Weights of a small transformer language model.
Size: width 128, MLP 512 SwiGLU.
Architecture: no biases in attention or MLP, untied embeddings.
Training: a variant of SOAP for these matrices, 183M tokens.
Each number is 200 + 30 x the weight over its row's rms, rounded and kept within 0 to 999. Layers, rows and columns count from 0. The size before them is the row's rms in percent of the matrix's.

# o: layer 2 attention output (transposed), 128x128, rms 0.152, rows 62-63, columns 0-127
# v: layer 2 attention value, 128x128, rms 0.0862, rows 63, columns 0-127
# q: layer 2 attention query, 128x128, rms 0.1, rows 64-89, columns 0-127
# k: layer 2 attention key, 128x128, rms 0.0955, rows 64-88, columns 0-127
o62,100,174,157,203,199,181,237,189,224,190,154,183,204,231,192,208,190,180,232,237,163,198,223,194,190,175,244,187,233,242,175,226,223,245,166,179,166,208,211,233,217,228,235,147,166,170,232,187,196,221,153,212,198,200,145,193,217,238,241,173,236,200,173,189,174,205,150,255,224,191,236,152,194,152,187,232,189,149,269,181,294,225,229,215,182,229,190,233,219,161,201,158,174,231,158,219,227,196,237,185,222,167,217,226,188,237,153,212,184,224,262,183,227,248,219,212,164,185,236,202,186,207,186,203,163,238,186,188,152
v63,097,230,165,195,214,248,231,230,190,213,203,179,204,205,214,200,196,211,165,248,188,179,191,236,176,196,199,186,202,182,215,228,234,186,193,208,163,172,219,162,227,209,200,249,225,243,175,204,281,170,231,186,149,204,223,191,187,176,186,204,155,216,163,206,158,198,224,256,265,167,252,198,248,212,299,178,162,243,205,160,240,236,185,205,209,228,169,197,168,126,202,211,172,185,205,172,240,223,156,214,191,246,222,172,195,155,159,212,165,186,172,174,215,203,198,164,174,195,150,164,199,176,222,177,209,218,257,215,165
o63,106,127,204,205,205,188,196,175,153,204,203,185,170,212,158,197,221,190,239,248,173,205,196,209,184,155,186,206,177,244,162,234,199,214,245,209,174,210,195,195,219,205,202,154,222,142,283,227,188,227,227,190,215,150,203,210,161,247,199,168,169,135,184,174,190,219,190,167,185,256,115,209,180,228,208,176,188,237,211,261,196,167,236,192,231,206,253,177,209,217,183,164,173,257,190,167,179,175,206,165,193,164,211,200,154,189,177,256,197,263,182,189,208,206,212,210,190,203,271,218,204,175,180,184,165,199,187,186,248
q64,099,164,196,208,188,222,207,172,172,200,139,186,263,204,180,178,259,263,237,194,237,235,160,209,202,172,230,220,169,200,180,210,180,225,183,224,204,221,209,181,254,183,154,196,183,174,211,150,161,246,212,225,171,205,238,207,220,240,200,201,187,198,142,205,170,152,194,215,169,247,202,223,211,177,229,183,187,251,222,208,234,181,201,227,215,223,247,131,164,179,215,248,152,183,213,201,287,182,161,113,164,178,176,172,182,194,174,176,193,196,185,172,233,194,213,156,230,214,172,179,208,182,229,191,179,171,195,159,212
k64,095,212,209,197,157,188,212,173,208,201,238,221,208,179,192,213,174,205,183,224,192,208,207,169,156,194,171,173,228,228,197,144,199,156,174,227,206,195,180,185,169,264,177,157,210,196,180,238,188,165,228,143,287,157,183,199,227,182,205,216,163,261,253,173,234,220,211,207,153,188,174,172,148,248,212,226,201,199,241,182,159,159,227,214,212,191,150,197,163,178,246,172,170,202,219,234,173,177,243,220,214,200,180,147,247,192,139,229,189,198,227,256,195,215,173,256,245,159,218,206,180,254,197,247,172,202,189,184,191
q65,086,207,209,159,222,238,181,197,236,142,199,206,168,216,119,270,194,184,168,200,189,242,157,174,179,228,200,182,218,215,216,224,208,176,178,158,163,180,223,222,179,220,162,210,217,147,197,234,200,208,173,173,236,196,205,234,224,209,230,230,185,188,210,236,205,219,184,212,218,190,170,178,230,255,178,217,228,249,225,257,141,159,222,196,162,182,163,211,217,183,180,163,212,162,208,179,251,204,188,170,214,220,175,186,244,172,169,220,197,243,216,211,281,190,242,202,166,262,224,246,232,225,203,162,236,190,142,223,174
k65,083,172,244,289,165,217,226,213,210,236,208,231,252,188,205,214,176,187,243,165,285,167,193,195,243,202,189,241,186,222,203,182,154,162,193,219,187,136,216,193,218,192,237,248,160,261,202,197,181,192,236,164,194,216,212,194,158,222,213,180,168,145,166,190,229,181,211,194,190,150,215,221,191,142,222,192,197,215,181,197,243,199,188,164,223,200,167,210,212,214,211,207,210,225,208,256,196,172,229,203,178,250,176,200,184,194,281,161,193,195,189,219,244,196,203,211,155,169,229,218,177,185,159,186,232,214,275,168,223
q66,115,206,183,164,221,221,181,207,187,238,155,223,208,233,171,200,244,240,146,152,165,168,173,187,218,190,185,191,244,148,179,208,199,199,222,178,159,208,152,193,240,192,217,177,167,187,246,183,194,218,235,227,185,148,186,232,172,240,169,197,202,192,222,162,174,221,214,190,178,228,199,169,212,243,201,204,127,161,151,166,215,199,172,226,177,168,183,144,181,232,217,237,221,211,193,143,158,204,138,190,226,218,181,223,255,227,164,224,187,216,182,225,205,219,283,207,183,173,277,195,201,189,205,205,178,206,248,179,146
k66,133,151,245,217,161,232,222,195,163,171,206,219,217,210,192,248,190,201,206,199,222,191,180,186,236,222,218,230,190,242,218,169,160,234,147,175,221,174,286,183,159,225,159,209,193,146,224,223,214,141,202,156,232,234,206,210,206,231,248,178,179,194,149,203,189,174,182,253,188,224,186,202,222,253,283,238,186,236,194,193,212,210,195,229,191,216,188,187,226,246,235,151,188,189,203,226,175,162,209,198,171,160,209,228,194,161,198,167,217,237,185,192,211,204,173,225,274,185,181,193,217,208,214,270,245,181,203,147,237
q67,103,172,179,170,214,241,256,211,182,177,255,181,161,148,209,179,228,147,201,224,281,209,194,236,171,248,176,200,209,183,179,248,273,221,218,184,193,259,168,238,170,177,205,226,171,162,206,187,183,208,180,255,166,204,239,191,185,197,183,222,187,183,232,134,191,219,202,191,204,177,176,233,235,155,186,187,208,251,195,180,238,199,190,168,256,168,209,254,175,223,191,196,228,200,228,184,186,279,205,205,204,193,155,160,186,204,207,193,166,231,179,156,213,140,192,218,227,188,202,177,230,203,200,190,191,236,259,217,225
k67,108,236,229,182,215,193,196,198,209,180,176,193,242,236,210,206,169,220,157,120,217,233,196,185,233,156,199,240,197,224,240,214,177,205,173,188,181,178,199,189,189,172,207,165,216,232,193,140,188,198,117,224,163,235,216,195,268,143,160,195,153,227,263,191,197,217,193,170,196,175,213,160,224,214,180,180,232,160,209,155,133,264,236,157,185,157,217,117,201,164,211,204,221,214,208,172,187,209,204,210,182,206,242,168,195,154,222,168,184,199,159,208,181,216,203,212,141,212,199,210,247,207,213,183,202,193,171,225,159
q68,103,207,176,213,176,212,205,153,187,211,198,203,254,195,212,202,157,253,242,197,126,185,219,239,215,245,230,220,192,159,218,211,233,214,241,216,184,231,219,170,174,194,228,174,195,228,210,191,214,240,251,194,219,176,158,219,189,176,201,193,189,205,161,224,181,217,163,223,175,224,125,159,221,155,224,153,190,173,151,215,140,203,189,169,210,214,262,168,188,191,161,221,197,197,178,159,154,187,183,221,148,217,119,220,220,215,204,189,194,188,195,179,265,153,245,189,253,190,203,181,157,198,214,192,156,170,143,199,224
k68,102,163,160,201,206,233,199,170,214,206,185,155,192,171,150,243,211,134,202,210,243,237,153,140,176,197,221,215,196,185,200,203,184,247,165,189,204,196,185,183,274,172,249,264,187,157,213,224,167,226,242,211,204,207,202,200,198,258,223,231,200,191,204,181,214,205,254,245,183,218,212,251,176,203,204,217,177,228,200,226,184,191,212,222,198,175,161,238,219,219,179,207,214,225,201,218,164,188,184,188,223,192,222,187,247,216,165,183,184,250,261,270,187,195,170,234,194,205,221,203,215,188,195,179,265,152,295,151,186
q69,102,205,198,215,206,226,220,248,216,194,200,265,208,188,198,192,162,186,211,177,130,257,180,174,186,159,207,181,186,299,137,216,215,182,181,213,243,236,137,185,251,192,227,185,174,216,251,191,224,185,164,203,177,220,174,160,211,234,169,190,248,158,228,210,229,202,171,180,188,160,239,201,214,196,167,127,186,176,181,212,195,280,217,189,189,157,151,210,195,207,214,192,185,208,196,223,238,219,172,186,184,228,227,163,206,222,222,151,256,225,215,212,183,202,149,222,252,190,190,209,183,238,198,203,215,207,249,194,209
k69,096,167,188,157,214,176,189,195,189,196,209,150,207,216,157,245,251,193,227,271,204,145,189,208,172,185,176,160,233,165,198,206,207,179,203,243,178,191,164,164,135,196,174,198,261,192,166,214,186,237,174,239,215,218,182,178,221,157,233,210,204,185,180,235,245,187,202,204,234,218,129,228,242,185,166,198,226,139,238,170,196,163,210,213,186,210,204,260,179,189,163,237,186,182,192,158,164,203,172,230,219,171,190,240,195,244,201,214,192,183,173,207,203,224,245,165,173,161,185,189,206,141,209,190,218,187,104,231,177
q70,093,192,241,185,230,226,176,246,198,197,191,135,203,209,182,211,254,133,225,189,199,226,227,214,179,165,190,164,204,217,242,223,178,137,182,114,167,195,249,247,206,218,190,233,202,192,197,243,168,206,257,215,202,188,188,228,185,239,234,191,195,146,190,182,223,166,240,169,175,190,186,171,235,166,199,246,212,213,207,162,245,211,222,201,190,198,191,279,255,184,219,223,195,149,272,163,153,194,236,197,184,164,191,208,169,190,205,198,172,176,211,167,174,231,157,227,197,194,198,202,236,199,226,216,157,212,160,237,205
k70,110,225,178,196,156,201,180,198,160,230,181,185,175,206,264,138,144,254,189,171,218,187,218,170,237,246,215,230,192,213,190,216,223,220,212,233,204,204,181,204,189,199,172,170,200,173,254,137,204,250,143,194,138,265,248,209,200,156,241,196,156,210,191,212,166,215,195,167,187,184,194,217,169,165,150,200,256,146,192,203,206,240,140,189,161,172,184,198,197,174,170,194,199,231,181,166,210,242,205,189,215,221,216,232,204,179,269,181,205,162,206,175,155,163,213,166,167,257,189,191,219,213,169,151,187,194,171,212,202
q71,099,170,163,161,190,221,185,169,157,208,182,208,207,245,178,283,202,206,215,229,168,228,178,222,195,211,160,216,221,211,148,191,223,181,185,246,173,160,219,120,221,190,211,191,184,198,211,225,164,136,187,201,181,146,202,210,180,244,185,196,180,184,190,175,220,261,230,198,203,241,197,209,169,204,173,193,193,177,179,236,169,246,180,233,191,138,167,168,199,264,216,233,208,258,238,225,124,198,150,171,189,257,202,204,209,215,247,200,174,215,213,242,208,199,240,205,172,150,247,208,229,177,201,240,212,218,206,224,216
k71,086,190,264,261,196,246,257,215,191,199,210,180,216,212,168,189,172,206,216,171,233,182,170,165,229,186,208,271,192,196,226,175,158,204,215,179,171,217,239,251,199,223,214,238,153,183,244,206,239,184,210,210,172,209,232,270,183,224,257,207,206,190,154,183,213,180,213,250,169,192,164,201,225,188,233,192,167,215,162,204,193,174,233,187,191,184,192,197,195,188,215,149,254,204,203,203,180,201,199,275,199,212,172,189,197,156,224,175,239,225,198,239,194,163,171,215,217,193,173,195,214,189,142,208,290,174,267,142,190
q72,083,225,204,187,176,145,244,181,215,206,201,231,195,178,211,154,154,225,182,180,179,170,212,167,226,211,222,231,205,218,191,192,200,232,238,240,255,272,240,178,211,164,233,174,125,232,154,189,207,227,149,212,247,180,204,199,238,239,171,172,225,236,191,213,187,158,219,219,182,211,140,223,214,227,184,183,190,202,208,197,165,211,149,189,218,228,208,126,221,237,181,213,213,241,157,222,181,217,180,172,179,187,150,233,235,185,194,198,186,213,212,156,229,199,152,173,199,145,155,253,148,218,182,195,239,208,253,221,220
k72,088,162,210,162,252,164,146,154,186,188,218,185,226,211,186,209,219,184,178,227,173,218,199,219,134,206,193,151,154,159,215,174,182,193,149,195,215,176,143,167,182,198,161,190,223,174,159,215,196,175,178,230,227,199,175,142,224,205,194,241,215,196,243,175,206,175,154,164,198,219,258,144,171,251,227,181,186,217,202,166,169,186,188,216,160,221,223,235,158,149,215,233,167,160,213,196,195,196,182,169,224,214,222,205,200,219,130,209,164,205,211,203,228,190,184,197,275,187,230,138,259,177,219,240,148,195,198,175,203
q73,105,221,205,203,243,157,190,173,190,227,223,193,173,197,224,196,180,221,177,224,163,220,184,156,226,257,204,215,199,147,213,182,163,230,239,233,208,183,195,153,199,164,191,195,176,200,211,149,244,206,221,193,252,193,203,245,145,205,173,195,250,175,223,201,179,210,182,250,196,243,179,206,168,208,217,186,167,179,176,207,138,143,155,177,169,186,168,163,199,230,181,229,202,210,151,129,152,175,195,164,176,237,175,154,241,248,182,238,156,199,179,214,240,171,204,139,225,219,232,206,174,219,204,213,242,134,225,233,176
k73,094,191,208,231,217,209,188,163,222,209,212,204,230,208,168,249,189,153,232,184,239,212,177,183,233,165,213,246,164,210,204,184,202,213,208,189,179,224,234,244,198,207,210,269,183,182,239,253,210,163,244,193,188,212,199,240,174,279,207,199,193,179,201,223,168,205,219,241,201,207,220,184,165,215,251,209,201,197,149,204,239,210,234,211,238,201,212,223,207,221,192,149,247,228,248,213,188,169,199,219,187,194,162,267,181,198,201,161,168,292,253,230,258,180,237,227,190,172,250,222,200,142,194,202,212,202,268,155,212
q74,097,220,221,152,170,214,171,204,207,166,214,165,147,168,202,216,199,173,242,165,172,196,214,222,191,156,176,209,191,201,230,191,270,169,207,198,223,159,165,266,202,206,190,241,247,209,183,171,177,144,140,193,229,238,247,175,185,229,165,136,168,148,169,171,154,208,248,205,224,144,212,176,236,203,194,170,203,168,215,234,217,222,148,234,188,203,159,174,148,212,230,159,168,230,213,238,213,198,212,197,211,240,224,190,189,200,166,213,197,250,217,215,217,259,154,205,201,184,202,226,200,239,195,187,189,236,162,222,246
k74,104,223,197,215,191,196,215,279,232,269,173,221,155,188,229,195,186,208,198,257,224,185,204,209,173,200,172,178,218,194,209,222,198,208,225,199,191,144,214,208,186,192,195,178,216,219,188,167,239,256,221,197,144,177,175,165,188,163,226,222,247,169,205,224,241,164,171,176,211,200,190,227,184,200,164,201,201,187,208,146,176,240,230,195,197,188,219,208,218,167,143,230,208,167,170,155,191,219,232,209,197,223,210,219,189,186,321,201,253,146,191,224,198,161,269,180,120,228,190,232,203,173,223,163,162,216,215,209,196
q75,094,193,200,190,216,200,184,252,167,224,192,214,146,200,264,220,196,208,216,176,210,183,204,193,193,157,184,200,232,244,146,187,228,166,234,223,203,206,184,272,196,235,226,175,150,198,234,175,186,163,154,179,122,262,238,158,197,216,191,193,187,164,241,257,181,168,211,212,200,150,210,182,218,191,179,200,195,145,204,137,236,259,202,229,213,147,183,162,124,227,235,255,237,196,220,168,193,225,179,189,160,219,206,203,222,203,177,230,201,191,229,228,224,175,183,248,181,177,220,183,237,211,168,204,192,224,193,210,169
k75,103,237,214,165,175,176,221,208,229,235,198,179,195,222,243,179,202,235,158,200,185,196,253,181,163,205,191,197,227,166,224,210,227,242,198,188,231,218,161,187,187,203,196,165,204,166,154,165,233,228,199,227,230,233,176,158,191,139,208,183,213,201,186,210,201,228,234,205,197,237,172,208,202,211,171,169,162,239,185,184,149,250,149,154,184,217,211,190,202,162,214,190,169,188,143,171,182,217,175,217,200,206,248,221,175,190,261,191,246,133,190,203,168,178,227,113,161,166,177,222,198,212,239,220,134,258,140,246,213
q76,098,190,161,178,184,193,211,208,223,201,156,287,204,225,203,238,178,227,180,221,145,203,197,157,203,169,193,201,236,204,214,203,150,236,218,211,202,185,210,122,195,189,241,170,205,181,194,258,220,186,194,181,197,183,187,213,223,198,151,169,227,201,167,175,206,183,202,188,216,255,183,244,192,226,201,154,141,193,184,226,124,152,235,190,144,200,148,159,183,262,230,222,221,213,160,170,159,214,152,205,239,225,248,197,207,234,192,224,195,192,192,256,197,231,238,189,183,185,260,198,188,174,160,197,224,144,211,188,187
k76,092,175,228,274,213,239,193,169,196,205,173,180,201,190,170,266,205,190,250,195,203,187,167,180,225,204,201,224,177,184,205,187,219,172,174,161,196,198,221,255,208,225,202,256,164,178,235,195,202,200,260,162,180,219,195,260,124,237,205,234,208,182,131,229,196,205,211,240,179,205,159,221,217,198,227,205,183,185,209,246,227,155,160,194,222,207,228,234,217,247,185,233,225,197,244,202,225,148,239,210,179,219,164,238,206,212,223,184,182,271,201,220,272,218,198,180,199,171,180,227,186,196,183,207,245,172,276,183,233
q77,106,190,194,196,187,212,231,173,175,198,174,184,192,154,197,198,196,213,220,241,152,226,189,177,187,182,190,228,228,212,174,230,248,213,206,167,200,192,210,171,174,155,210,225,206,183,197,227,183,174,211,202,167,230,139,207,227,183,179,168,191,181,169,157,215,162,234,217,175,234,149,240,189,194,169,167,154,198,170,234,163,166,172,201,162,180,165,137,205,270,138,250,233,234,222,157,86,227,170,167,193,222,201,184,157,226,176,227,165,215,206,185,238,151,244,181,177,162,202,175,213,187,165,173,183,211,234,166,221
k77,087,213,263,235,211,218,184,185,175,222,182,193,199,225,214,211,162,168,204,159,264,225,175,184,211,191,194,269,197,201,184,180,198,217,209,204,181,214,274,273,231,220,230,282,179,211,229,209,188,232,205,144,194,227,230,236,133,198,211,219,199,165,207,241,216,236,246,209,208,215,171,195,181,198,244,178,186,172,186,227,166,226,202,167,244,192,222,187,196,194,195,162,268,178,198,160,227,175,207,220,159,220,185,209,211,167,245,154,184,235,181,246,203,220,228,189,168,221,195,199,219,211,181,230,270,156,254,161,225
q78,095,230,241,191,208,210,204,246,185,228,176,151,202,214,200,156,214,169,195,237,227,206,215,195,216,252,158,140,224,174,211,183,231,173,216,201,144,207,150,204,156,201,203,166,162,161,166,221,161,223,180,233,179,162,234,171,265,200,228,276,196,255,206,198,167,243,200,188,219,199,203,151,252,175,217,214,180,219,191,163,165,188,170,178,247,208,210,234,210,241,196,180,221,184,176,202,210,203,272,201,165,181,195,263,199,219,245,271,213,183,189,165,179,227,169,224,261,179,181,190,208,191,223,216,200,209,264,201,190
k78,090,189,159,129,167,151,203,222,242,225,196,210,187,182,177,217,175,273,175,211,152,168,194,223,182,166,200,144,190,209,209,178,181,184,167,200,220,153,172,169,169,153,197,128,226,183,182,180,221,202,201,241,194,204,180,196,200,185,143,145,185,188,182,186,194,202,205,169,177,184,226,238,161,143,180,218,213,193,183,232,195,214,199,173,144,205,227,198,187,155,198,255,150,212,182,171,194,181,188,131,247,221,241,236,207,176,186,195,203,211,182,166,166,211,186,188,225,266,149,211,203,216,234,169,174,162,135,242,176
q79,114,177,202,221,240,162,233,178,189,176,255,212,198,212,231,170,220,186,198,159,213,168,215,237,204,141,219,175,160,194,171,220,195,182,188,182,218,193,210,255,270,196,239,200,214,245,210,196,233,185,197,221,225,196,220,185,199,180,230,210,214,179,250,205,198,176,208,168,209,186,234,247,194,155,205,249,218,231,276,198,250,193,216,163,257,245,204,232,216,142,248,206,140,217,210,270,239,184,196,245,228,202,162,160,201,194,215,162,200,230,173,224,139,242,136,202,254,193,203,182,182,194,248,215,221,219,208,209,211
k79,100,259,185,196,204,180,175,230,188,213,198,208,204,219,191,156,249,223,219,226,177,215,200,199,209,215,165,158,194,164,199,211,197,182,205,219,251,220,180,135,183,198,161,150,266,184,174,191,188,180,143,246,213,177,164,162,249,195,144,230,215,221,196,122,186,200,136,198,200,204,182,146,216,251,175,154,229,174,185,133,189,169,205,236,199,221,212,236,175,205,162,176,211,186,199,186,186,209,201,170,203,148,227,206,172,237,125,235,227,194,200,197,210,176,171,255,222,188,159,201,205,167,222,195,203,244,137,215,174
q80,096,211,234,184,214,206,174,180,208,184,154,175,255,242,107,222,251,244,158,235,193,175,160,213,225,184,137,231,229,169,234,216,183,239,157,261,173,180,215,188,189,152,233,222,153,219,221,178,192,248,215,197,243,190,227,199,208,240,228,163,182,216,191,177,186,176,210,174,185,259,163,181,206,215,221,224,190,233,203,231,187,193,174,172,242,206,209,231,268,212,232,192,160,250,232,191,256,200,219,202,229,221,164,229,215,185,248,216,201,192,220,203,206,165,161,202,212,192,175,192,236,217,183,214,153,167,154,156,215
k80,102,187,181,222,131,254,203,178,159,215,250,214,174,179,199,231,192,206,148,185,195,200,215,197,230,238,252,190,152,214,184,170,160,178,184,183,206,189,228,209,246,270,191,225,237,183,212,233,205,149,198,201,222,170,218,195,187,235,231,173,213,207,206,171,244,192,165,211,156,201,211,228,169,211,205,204,213,209,175,178,226,175,212,257,161,184,180,164,166,161,269,228,204,206,286,238,176,238,228,185,184,215,207,168,231,175,153,164,191,219,170,180,235,237,176,209,248,219,233,159,161,204,194,241,199,232,257,152,174
q81,088,177,231,190,255,184,190,212,227,192,206,187,212,194,170,216,196,213,135,219,211,166,239,219,198,232,181,183,226,223,246,173,171,210,205,192,214,212,190,246,178,208,218,206,170,252,193,161,167,196,198,217,173,204,219,218,164,195,216,179,193,171,205,223,214,115,174,201,216,154,190,175,212,182,167,209,182,160,176,188,210,175,259,204,172,195,225,236,269,191,282,201,246,206,137,171,241,211,232,232,177,262,224,178,204,182,192,211,151,131,166,147,198,174,160,182,239,222,152,176,202,180,187,170,164,123,195,201,195
k81,108,209,170,167,169,224,155,193,241,257,220,174,178,154,242,259,231,222,177,216,186,243,205,204,224,233,229,171,193,158,162,217,207,195,233,202,187,204,154,216,230,205,195,176,239,151,209,172,194,210,260,193,211,209,211,165,224,159,194,181,255,218,180,214,183,229,224,185,193,255,232,234,182,157,206,208,256,192,181,216,182,190,179,170,234,158,195,220,162,204,177,281,174,203,269,197,210,182,197,157,235,246,201,247,223,224,196,175,210,221,189,204,213,208,183,132,138,198,211,199,199,243,213,161,148,220,165,249,178
q82,091,203,182,248,249,243,174,163,168,157,199,213,159,225,241,182,168,167,180,243,198,189,214,178,239,229,224,232,188,145,197,219,261,204,203,203,224,260,254,193,174,205,240,161,142,239,172,174,252,249,195,206,195,231,196,199,232,130,191,182,213,209,213,198,180,198,219,265,161,190,152,171,228,170,224,165,220,185,186,172,226,204,193,199,165,199,235,196,200,233,222,258,208,247,220,191,239,196,177,205,158,235,166,192,240,172,181,203,192,177,166,181,198,150,222,208,201,190,174,137,204,187,207,169,131,207,219,179,177
k82,090,198,175,134,200,146,165,178,247,241,184,218,252,187,172,178,246,186,158,166,150,212,206,188,175,243,229,185,195,175,231,235,170,211,213,178,204,224,191,218,250,193,209,202,249,186,211,225,149,187,182,191,260,186,169,147,213,207,161,249,195,208,270,216,162,174,177,196,190,239,200,185,177,226,209,178,165,248,203,152,161,219,221,187,205,261,225,174,189,115,204,178,181,194,210,181,187,238,182,204,218,169,223,136,184,177,175,205,128,178,227,187,211,201,194,178,242,222,233,160,225,232,204,216,205,215,187,241,193
q83,097,252,183,197,165,158,218,223,194,179,240,209,192,208,172,166,211,214,161,198,225,207,215,217,185,182,195,213,212,232,192,198,200,209,192,187,246,165,193,248,177,173,202,188,236,194,149,196,256,230,151,177,177,163,225,194,159,271,247,199,168,186,206,187,196,206,253,256,150,201,246,227,185,244,194,210,194,178,217,216,213,203,232,168,221,178,152,250,187,186,219,139,198,156,186,263,258,202,216,252,231,170,216,243,201,180,193,171,210,207,227,181,224,179,128,186,204,250,123,175,183,204,154,181,219,232,177,160,190
k83,106,198,181,170,215,153,177,263,198,167,233,265,202,188,259,212,166,170,207,237,197,175,236,207,186,246,174,112,152,191,212,217,208,205,221,243,205,175,194,203,239,228,193,217,240,241,185,160,228,186,160,204,215,213,174,131,254,134,190,195,222,185,195,201,238,164,183,112,261,180,198,196,233,186,190,194,184,214,215,178,184,200,172,223,188,210,190,182,176,186,176,239,190,219,204,183,197,235,205,212,193,230,261,164,175,185,213,202,194,191,196,203,230,255,216,193,167,172,176,220,203,197,221,195,188,218,196,284,260
q84,098,232,180,252,176,196,229,194,159,183,197,247,244,248,153,220,185,249,132,190,166,210,156,173,210,191,233,179,212,175,229,177,207,181,239,154,183,177,227,177,216,189,183,195,191,218,177,192,233,236,205,192,216,166,115,242,145,210,220,200,165,199,225,217,189,162,146,165,196,277,166,233,180,209,211,192,185,174,190,216,200,186,214,213,177,207,211,203,230,220,176,236,185,237,213,147,201,183,201,195,164,243,216,242,241,198,183,238,152,188,208,209,249,165,242,139,229,220,222,178,192,150,170,190,182,128,194,193,194
k84,095,170,159,241,176,207,197,165,205,202,177,183,228,172,194,240,174,177,225,206,223,173,196,206,265,207,197,220,184,168,166,180,149,219,194,226,237,226,212,215,203,206,217,250,220,179,231,238,168,181,235,123,228,176,245,219,163,206,237,252,243,203,167,217,200,219,252,233,181,224,227,202,211,197,247,212,206,251,120,241,202,185,223,201,236,178,185,228,194,250,244,167,247,189,225,217,208,176,202,227,202,185,181,192,226,211,173,166,188,253,229,247,227,251,185,187,192,168,191,210,184,205,172,224,278,181,264,163,224
q85,100,215,201,157,194,227,205,200,213,219,264,232,189,224,179,250,232,203,181,203,193,192,231,246,219,264,160,220,207,115,167,228,146,223,200,204,201,145,203,222,157,147,232,216,191,243,182,215,198,192,229,204,197,219,174,190,208,214,176,228,172,228,212,200,200,177,179,237,222,243,172,199,135,256,190,212,234,224,201,221,149,167,155,228,228,214,184,241,186,210,189,173,235,145,220,195,197,153,200,181,226,218,150,222,196,176,201,213,130,181,177,197,240,193,226,148,238,221,241,147,173,167,202,243,228,172,234,188,222
k85,100,198,247,269,225,192,177,141,176,211,241,206,212,172,195,198,186,186,193,120,198,226,189,172,210,167,233,227,178,230,224,160,197,176,199,208,192,230,256,213,231,203,206,295,158,219,282,227,179,164,174,177,196,171,211,248,205,230,220,182,186,186,193,154,198,209,167,223,174,205,220,191,219,225,263,218,158,250,179,209,216,199,240,228,181,209,207,212,175,205,210,207,233,225,203,233,192,171,200,217,141,204,194,176,185,173,178,165,221,260,215,224,191,221,175,258,174,158,193,199,220,170,183,235,246,183,185,141,159
q86,113,234,174,191,236,207,193,238,175,158,261,235,145,274,237,180,223,196,225,193,196,238,184,161,169,204,238,171,209,205,215,230,167,151,211,215,216,201,226,161,189,183,210,229,207,194,219,191,248,205,201,188,188,208,187,233,232,122,250,267,252,221,231,192,188,195,200,178,220,166,257,221,233,219,213,206,193,211,239,128,219,202,231,272,209,178,208,221,163,256,243,191,237,198,211,173,263,185,203,170,212,186,187,217,253,202,204,164,233,182,257,230,188,194,225,217,182,204,208,227,232,229,183,221,209,181,188,214,154
k86,091,205,176,192,184,120,232,216,233,192,184,184,169,184,157,200,206,229,175,237,172,145,203,213,192,217,231,174,170,198,166,247,204,198,176,224,217,208,165,182,195,213,195,163,206,201,171,232,202,191,197,185,189,186,189,115,191,233,186,193,209,176,179,211,192,162,131,191,189,189,164,186,198,183,184,189,187,234,241,145,220,223,198,158,224,269,184,265,202,160,202,246,142,205,130,223,233,186,175,179,166,142,224,217,180,239,168,264,233,178,180,174,216,240,191,173,191,181,151,163,190,223,219,223,162,229,158,242,195
q87,099,214,182,157,217,244,165,165,190,207,197,207,215,201,197,258,150,238,210,199,113,246,247,185,209,207,176,206,186,181,163,226,177,173,199,189,221,191,205,182,168,221,196,249,201,152,243,181,225,203,202,204,212,192,200,223,130,219,197,179,195,189,211,227,226,266,240,246,194,199,221,175,185,253,185,180,197,174,149,206,133,195,228,176,151,170,142,161,191,209,201,248,176,213,181,172,181,181,200,180,219,279,246,168,218,217,167,149,196,219,210,236,206,184,210,158,162,233,203,255,189,156,198,187,207,179,200,187,142
k87,087,147,236,219,205,222,225,222,199,222,227,249,248,238,199,210,195,156,196,192,255,198,157,156,227,203,214,255,213,209,206,239,224,221,240,190,163,207,273,249,230,214,194,231,181,220,232,200,207,209,212,187,183,223,189,275,204,203,235,237,229,181,148,206,225,186,225,205,201,198,160,191,220,170,240,222,195,208,167,214,268,162,205,206,235,153,212,196,208,224,190,166,271,203,200,181,217,220,171,248,173,202,184,208,184,188,232,194,198,258,172,214,262,185,218,199,175,159,197,196,198,198,172,195,287,204,266,157,227
q88,083,215,146,196,163,195,211,205,228,216,180,234,174,137,177,216,192,251,150,194,206,201,173,209,216,208,175,231,191,195,232,190,169,205,156,156,178,147,216,250,202,228,218,236,226,178,209,184,168,172,201,146,179,238,171,242,206,209,236,194,207,174,203,226,264,182,188,187,208,210,200,205,155,215,154,156,170,241,229,260,156,162,226,191,172,211,143,198,186,182,257,172,217,129,195,225,193,170,201,217,274,182,245,238,188,227,203,203,182,202,160,231,262,225,189,165,158,219,222,185,209,154,203,187,231,205,172,206,248
k88,088,172,254,282,212,257,191,193,172,191,216,228,189,238,212,233,209,156,253,148,240,237,219,202,233,171,227,218,230,193,180,193,215,210,226,220,207,185,247,210,226,200,212,251,185,211,220,172,173,202,194,164,202,232,245,271,151,188,226,180,222,172,192,220,184,164,222,230,227,176,175,211,226,166,242,227,227,177,169,227,234,206,172,184,224,145,195,186,172,254,172,200,224,223,202,194,244,184,273,259,154,220,193,214,197,165,202,142,231,251,195,189,223,191,217,210,197,196,237,212,182,195,174,198,215,192,269,149,202
q89,084,202,164,211,191,219,221,207,182,139,215,213,144,179,137,201,196,248,192,156,161,168,180,248,176,170,177,169,172,190,174,215,178,207,160,131,198,144,200,182,206,202,217,204,218,229,229,212,222,182,243,171,216,154,135,220,221,168,247,159,198,182,179,180,179,210,214,185,188,187,221,192,180,179,173,219,176,218,214,244,217,176,211,152,182,224,175,170,175,188,255,209,165,216,227,235,203,141,195,196,219,157,213,209,191,248,200,168,191,228,182,262,210,226,187,154,218,210,179,131,230,186,164,177,222,189,132,144,246